Weights of a small transformer language model: 9 layers, vocabulary 9151.
Each number is 128 + 24 x the weight over its row's rms, rounded and kept within 0 to 255. Layers, rows and columns count from 0. The size above them is the row's rms in percent of the matrix's.

# layer 6 MLP gate, 1024x512, rms 0.0711, rows 403-411, columns 0-127
size [113  69 114 102  96  61 105  72 107]
[[173 167  92 153 148  93 132 134 157  96 111  94 130 130 125 100 114 130 131 118 136 135 128 149 128 112 111 137 117 146 144 107 141 111 106 130 148 139 128 139 145 109 102 106 121 127 137 154 145  74 109  76 117 112 139 120 121  96 152 170 139 118 117 144  92 132  98 114 126  65 129  97 131 131 108 177 128 133 134 103 189 112 133 163 169 149 114 156 141 118 149 151  90 106 117 164 123 133 114  96 113 122 131 105 141 121 129 148  97 155 116 147  88 153 137  90 133 103 112 143 112 120 114 113 116 144 126 134]
 [114 106 130 112 107 112 134 147 119 109 116  91 142 112 154  93 130 102 146 138 138 130 152 111 115 129 100 170  86 121 127 135 152 106 114 161 123 122 107 140 156 142 155 151  95 106 134 106 137 102 136 172  96 107 135 148 137  61 123 165 113 117  77 108 115 165  82 147 130 137 129 103 108 129 103 111 138 146 110 123 107 129 164 129 149 148 161 104 140 103 136  79 118  93 113 132  85 110  98 150 128  81 131 116 126 133 108 122 126 123 148 157 153 140 137 126 114 144 148 151  78  86 123  90 147 156 153 155]
 [146 124 115 103 135 140 123 131 153 170 148 132 131 146  83 141 132 188 126  97 105 138  75  92 146 148 122 130 118 118  88 113 100 131 110 114 126 125 136 113 113 156 117 105  99 176 128 155 104 125 136 141 158 154 110  88 106 124 121 101 113 137 141 137 133 146 108 131 110  92  87 141 108 149 154 159 120 118 150  84 131  93 154 114 137 142 102  98 104  98 156 108 129 114  97 134  79 139 125 153 126  97 118  82 143 152 100 164 133 127 171 159 134 138 102 134  96 140 142 117 157 156 146  98 134 158 129 169]
 [150 135 153 143 117 131 141 137  97 129 124 114 124 101 131 134 143 174 127 196 115 122 108  87 114 178 148 133  90 129  98 135  94 141 145 145 127 150 127 127 135 129 129 165  77 134 142 142 103 135 149 145 126 168 129 144 104 140 131 162 150 143 145 103 131 103 137 133 115 119 142  81  99 159 200 136 176  93 123 154 135 126 124 115 157 126  98 146 118  99  93 127  78 116 135 127 124 123 111 146 102  78 121 105 152 124 101 164 119  90 134  98 127 144 116 162  99 156  99 106 130 117 149 137 115 136 139 141]
 [112 161 150 123 131 139 147 121 190 110 122 143 124 101  88 104  92  94 142 130 140 162 152 135 106 118 101  87 149 155 158 114 132 155 149 158 142 110 131 159 122 125  96 128 137 119 129 108  81 107  91  66 122 107 137 134 131 104 149 122 125 110 132 140  92 132 151 110 122 155 134  98 139 155 140 140 152 133 122 135 105 149 114  92 119 120  84  94 118 115  99 113  93 156 144 132 162 149 107 106 120 108 103 134 129 136 117 155 101 147  98 112 152 115 121 136 123  83 120 145 165  90 146 104  96 147  91  95]
 [116 138 125 145 139 120 157  84 138 123 130  96 123 141 110 158 166 161 130 129  68 123 115 169 138  88  82 135 170 124 139 163  88  82 105 146 155 103 132 121 158 101 140 129 113 157 140  66 109 132 168  96 115 159 136 112 145 143 138 135 122 119 159 107 147  95 127 118 120 141  67  94 143 149  68 129 105 168 128 103 113 116 127 111 105 106  95 103 120 122 184  89 122 147 138 165 134 106  84 130  97 107 103 111 119 138 150 138  77 123 119 150 160 127 123 165 150 135 140 128 120 134 171 151 133 133 129 119]
 [110  99 131 128 139 121 150 135 118 157 139 118 164 119 161 159 132 144 119 164 160 118 130 163 123 135 172 140 128 122 151 132 144 161 150 132 147 153 120 115 151 127 188 133  93  89  98  97 126 133 122 103 127 118 102 137 189 154 156 127 150 143 135 112 134  80  96 123 174 128  73 133 151 183 154 122 114 150 126 116 111 149 189 161 102  83 155 103 109 140 131 121 123 111 141  88 112  83 127 107 100 112 120 113 133 100 129 145 139 105 132 111 118 142 136 146 150 152 142 111  67 107 138 114 138 130 112 109]
 [133 122 151 101 113 129 121  85 118 154 120 121 146  83 131 110  88 113 169  89 153  64 126 140 120 160 146 158 149 130  95  91 112 174 133  98 158 143 126 119 110 122 113 153  80 168 115 101  93 109  87 165 140 140 149 164 130  82 126 145 143 178 112 155 105  94  98 113 155 157 159 117  91 133 126 131 104 139 166 113 136 118 104 172 121 109 156 100 122 140 139 117 154  91 137 161 133 104 139 117 138  92 117 117 108 155  92  89 121 137 127 113 120 110 106 110 135 131 163 145 103 139 118 130 123 116 138 144]
 [ 98  92 119 109 109 128 111 112 134 101 107 161 160  88 114  79 101 103 110 100 105 158 149 124 147 141 139 119 134 125 130 121  83 145 143 118 107 143 145 187 157  92 142 142 114 142 145 124 164 120  95 127 145 166  93 141 131 119 122 117 122 147 118 175 138  95 139  94 151 157 163 127 170 144 135 108 147  95 121  98 147 144 117 165 143 101  90 124 144 160 155 171  98 109 125 132 148  94 145 126 118 115 153 136 134 101 171  74 104 158  84 139 145  99 159 121 124 147 165 141 133  77 154  70 136 141 123 143]]
# layer 6 MLP up, 1024x512, rms 0.0779, rows 403-410, columns 0-127
size [112  75 112 103 101 115 107  77]
[[150 138 148 102 149 122  96 119 104  96  97  52 165 141  98 137 166 149 124 101 106  96 120 123 135 119 147 118 139 165 151 120 121  97 122 123 119  99  97 129 180  94  80 152 177  78 104 161 127  95 111 119 106 152 132 101 139  86 125 131  84 118 128 123 163 124 134 153 119 108 105  90 167 174 141  93 103 121 140 127 127 121 106 142 123 128 140  98 162 178 126  99 107 112 108 157 119  74 111 141  93 116 116 143  77 155 149 147 113 144 141 155  98  94 111  98 101 109 136 123 138  94 158 180 101 151 108 116]
 [121 119 123 124  72  81 139 143 149 164  91 132 110 186 156 121 131  69 144 125 143 137 167 149 112 128 130 104 130 111 134 171 135 170 140 136 145 115 151 132 144 145 134 128 142 173 145 158 149  71 157 129  89 118  85  92 175 119 139 143 129 125  88 143 122 146 152 128 129 155 135 132 133 162  74 126 139 118 130 156  88 117 106 138 114 154  85 145 114 158 143  91 145 180 132 137 116 152 128 136 121 134  90 110 120 189  71  72  99 164  96 145 171 121 118 172 109 125 144 151 130 130 129 119 144 130 117 166]
 [110  95 157 120 158 103  94 130 128 101 147 146 134 134 148 123 131 135 112 141 147 169 157 163 117 138 130 141 117 172 196 168 172 118 173 132 110 141 119  94 154 109  85 168 148  90 114 112 145 121 116 110 111 108 163 107 108 134 105 105 110 111 129 133 145  83 139 126 152 122 135 146 136 106 116 110 132 147 110 117 113 146  95 154 114 142 154 111 153 117  93 177 113 129 128 167 157  87 112 127 146 125 154 152 105 117 125 151 124  90 107  85 142 107 138  77 111 146 130 150 110 151 101 119 161  99 147 125]
 [126 136  91 149 133 116  92  85 174 119 114 124 139 137 152 152 127 118 149 142 140 149 153 136 102 138 124  81 127  96 139 135 173 160 107 166 146 111 143 140 126 175 154  86 132 143 135 116 134 152 100  71 115 149 117 112  97 107 135 128 177 109 120 133 162 157 125 168 146 105 105 129 152 121 123 135 137  94 149 125 134 122 145 131 136 110 130  85 129 171 190 138 168 133 138 138 145 118 141 121 117 155 174 151 114 136  91 148 134 169  96 108 161 144 141 139 153 105 124 100  56 150 160 190 165 152 126  94]
 [133  99 130  98 120 161 141 124 128 134 153 146 132 122 151 133 116 147 125 146 148 121 172 118 104 174 146 152 101 113 114 124 146 113 127 110 132 140 110  98 111 127 122 104  79 128 125  97 153 123 125 171 112 145 129 136 103  93  86  96 148  98 120 175 113 112 143 102 114 110 132 122  86  93 111  84  79 136 155 135  78 139 109 145 119 118 105 155 123 154 146 104 134 110 169 124 104 116 108  98 129 132 117 121 122 131 148 129 166 148  92 129 105 157 149 104 160 172 106 140  92 129 109 155 153 135 128 129]
 [103 143 100 127 128 124 127 124 119 123 148  95 159 110  90 152 141 157 130  94 122  90 128 147 166 110 131 143 113 134 110 154 102 118 154 100 109 154 141 136 196 118 161 127 142 173 102  79 131 130  95 143 174 126 116 129 104 128 139 139 107 116 109 144 112 123 133 111 122 125 155 109 128 119  98 148 121 111 105 111 119  83 177 110 128 108  82  98 132 112 121 149  77 149 127 130 159  78  69 132 131 101 116 110 157 105 132 146 119 120 150 136 145 137 125 153 129 143 132  96 135 139 141  69 123  94 146  81]
 [ 79 130  96  91 113 156 174 158 139 141 161 108 115  99 109 118 100  46 121 140 142 118  96 103 173 135 130 143 142 137 154 113 111 141 138 156 104 121 102 105 125 131  92 133  99 150 141 103 183 123 147 115 147 116 118 103 131 144 122 123 170 109 116  88 140  97 123 155  92 147 151 155 109 145 149  73 126 130 147 119  82 161 132 107  86 102 123 153  98 176  77 113 137 116 155 139 126 151 157 134 177 109 164 121 137 138  84 120 112 164  98 120 145 163 145 143 130 139 129 137 146 116 173 144 133 102 161 110]
 [124 127 118 107 137 100 112 159 101  99 120 129 150 148 140 116 128 144 112 113 167 164 158 139 107 104 121 119 146 132 120 173  78 134 135 128 117 163 139 136  77 155 111 116 135 138 109 127 144 129 126 143  99 102 112 132 117 117 147 126 134 133 113  98 120 140 112 144  97 147 141 112 131 145 123 149 127 170 145 153 162 106 127  84 112 146 108 154  85 129 133 117 138 157 156 109 119 115 125 104 128 140 108 187 150 150  89 150 110 125  94 118 121 131  77 168  79 126 147 132 122 142 112 141 117 147  68 126]]
# layer 6 MLP down (transposed), 1024x512, rms 0.0737, rows 403-410, columns 0-127
size [112  66 116 107 106 114 109  70]
[[130 122 107  91 145 146 135  92 132 116 120  99 157 128 194 128  99 140 128 140 135 102 127 125 152 120 132 107 147 127 143 106 126 107 127  61 113 136 123 119 141 128 116 161 126  99 123 126 157 143 118 113 110 107  88 166 142 101 134  93  75 120  93  95 107 161 130 131 107  75 112 121 138 149 151 103 136 152 116  94 121  94 162  91 159 135 154 120 114 151 129 122 149 185 107 125 107 124 127  91 143 165 114  84  81 153 115 124 136 154 129 125 103 165 154 153  79 157 116 126 179 176 139 150 150 162 149  99]
 [132 156 151 118  92 160 150 157 116 114 133 149 127 129 130 146 106 120  84 118 127 123 112 138 165 151 140  88 122 142  82 113 134 101  89 151 132 101 129 116 148 149 129 154 179 133 133 143 114 172 138 128 112 120 176 147  95 133 135  99  98 142 102 111  66  63 118 150  86 120 166 127 114 163 122 138 114 142 123 125 139 129 157  78 115 142 124 145 114  86 111 165 145 136 122 115 106 101  92 117 184 113 111 111 105 100 160 140 141 137 106  82 103  95 101 117 104 163 112 104 157 107 119 110 143 106 134 103]
 [168 158 165 122 167 131 133 127 180 131 109 119 124 121 112 139 116 106 150 113 145 140 137 151 113 134 117 129 118 159 128 138 148 137 158 152 155 137 174 130 141 144 152 148 135 115 131 155 135 130  87 119 114 141 156 150 123 135 134 142 165 122 151 128 162 133 116 164 135 125 157 118 122 106 140 144 114 161 113 141  95 120 166 153 117 151 132 134 129 124 130 165 105 147 129 183 130 120  70 132 139 119 106 131 123 163 153 170 139 148 151 104 118 177 135 129 159 131 175 127 145 122 120 129 138 215 131 137]
 [126 113 130 121 171 160 102 135 140 153 110 112 160 131 114 133 158 115 113 122 120 117 100 143 144  89 101 125  92 153 127 169 114 119 146 168 125 129 127 124 151 128 162  76 103  99 112 132 169 101 136 119 142 121 140 110 114 135 131 144 152 118 125 122 122 129 119 107 150  87 107 177 109 121  62 125 118 157 144 116  67 111 145 117 102 117 128 121 112 148 170 138 133 141 124 105 125 136 135 151 121 131 116 122 132 138 145 106  92 125  96 152 130 114 142 148 135 141  73 119  84 130  93 163 142 139 101 165]
 [139 104  92 106 142 179 121 143 112 117 154 168 180 140 104 144 120 125 148 175 132 145 140 111 109 102 142 125 144 144 149 122 168  93 138 116 105 127 140 127 142 137 136 141 110 127 154 145 141 117 102 121 116 108 128 159 155 116 103 165 123 112 127  95 145  90 164 133 151 121 123 153  80 113 124 123 146 117 172  92 146 135  99  91 117  84  97 130 133 138 169 141 119  93 134 119 112 145 102 139 149 122 124 146 148 130 163  88 165 141 150 113 160 158 162  95  90 206 158 130 155 109 158 113 164 162 132 142]
 [ 90 144 150  85 171 115 120  57  72 153 119 147 116 125 124 104 115 113 111 109  97 136 119 124 126 120 136 137 130 148 102 197 104 137 147 116  79 122 149 148 155 139 136 128 140 156 117 114 130 135 112 116 154  96 162 127 115 150 147 140  85 131 119 151 149 119 126  94 120 163 138 116 122  94 124 159 149 109 121 135 141 144 146 107  95  97  97 139 132 161 132 122 124 171 153 113 132 146 123 129 103 128 121 116 148  86 139 126  88 142  96 118 131 148 108 183  83 147 137 112 109 165 148 104 103 128 132 116]
 [114 140 123 118 147 153 127 127 122 142 180  91 140 134 126 142 133 119 126 102 147 104 124 123 138  91 128 156 127 118 146 117 148 114 128  64 142 159 172 162  90 144 124  96 127 104 135 132 121 142 124 153 166  79 132  93 115 172 132 110 126 133 129 123 153 105 100 142 101 124 143 158 162 119 136  97 117 105 107  94 136 131 118 167 142 116 102 153 141  89 133 106 107 115 136 107 171 120 111 124 137 164  98 122 109 124 150 180 172 156 133  79 150  96 127 131 145 119 126 174 128 101 126 137 173 102 107  85]
 [124 180 145 120 132 117 179 106 134 119 130 160 156 137 101 124 138 167 134 115  96 109 156 125 155 106 109 107 129 145 148 170 144  98 120 136 139 104 164 145 127 156 137 131 143  71 141 176 143 121 123  98 104 109 117 154 133 157 121 123 106 124 140 123  91 197 130 117  87 101 108 109 181 112 115 116 113 133 108 141 124 136 134 116 114 152  90 104 172 121  73 100 142 128 126 105 132 131 151 125  94 116 110 123 104 125 191 102  96 127 155 166 157 137 157 161 165 116 123  89 108 152 125 119 104 162 117 127]]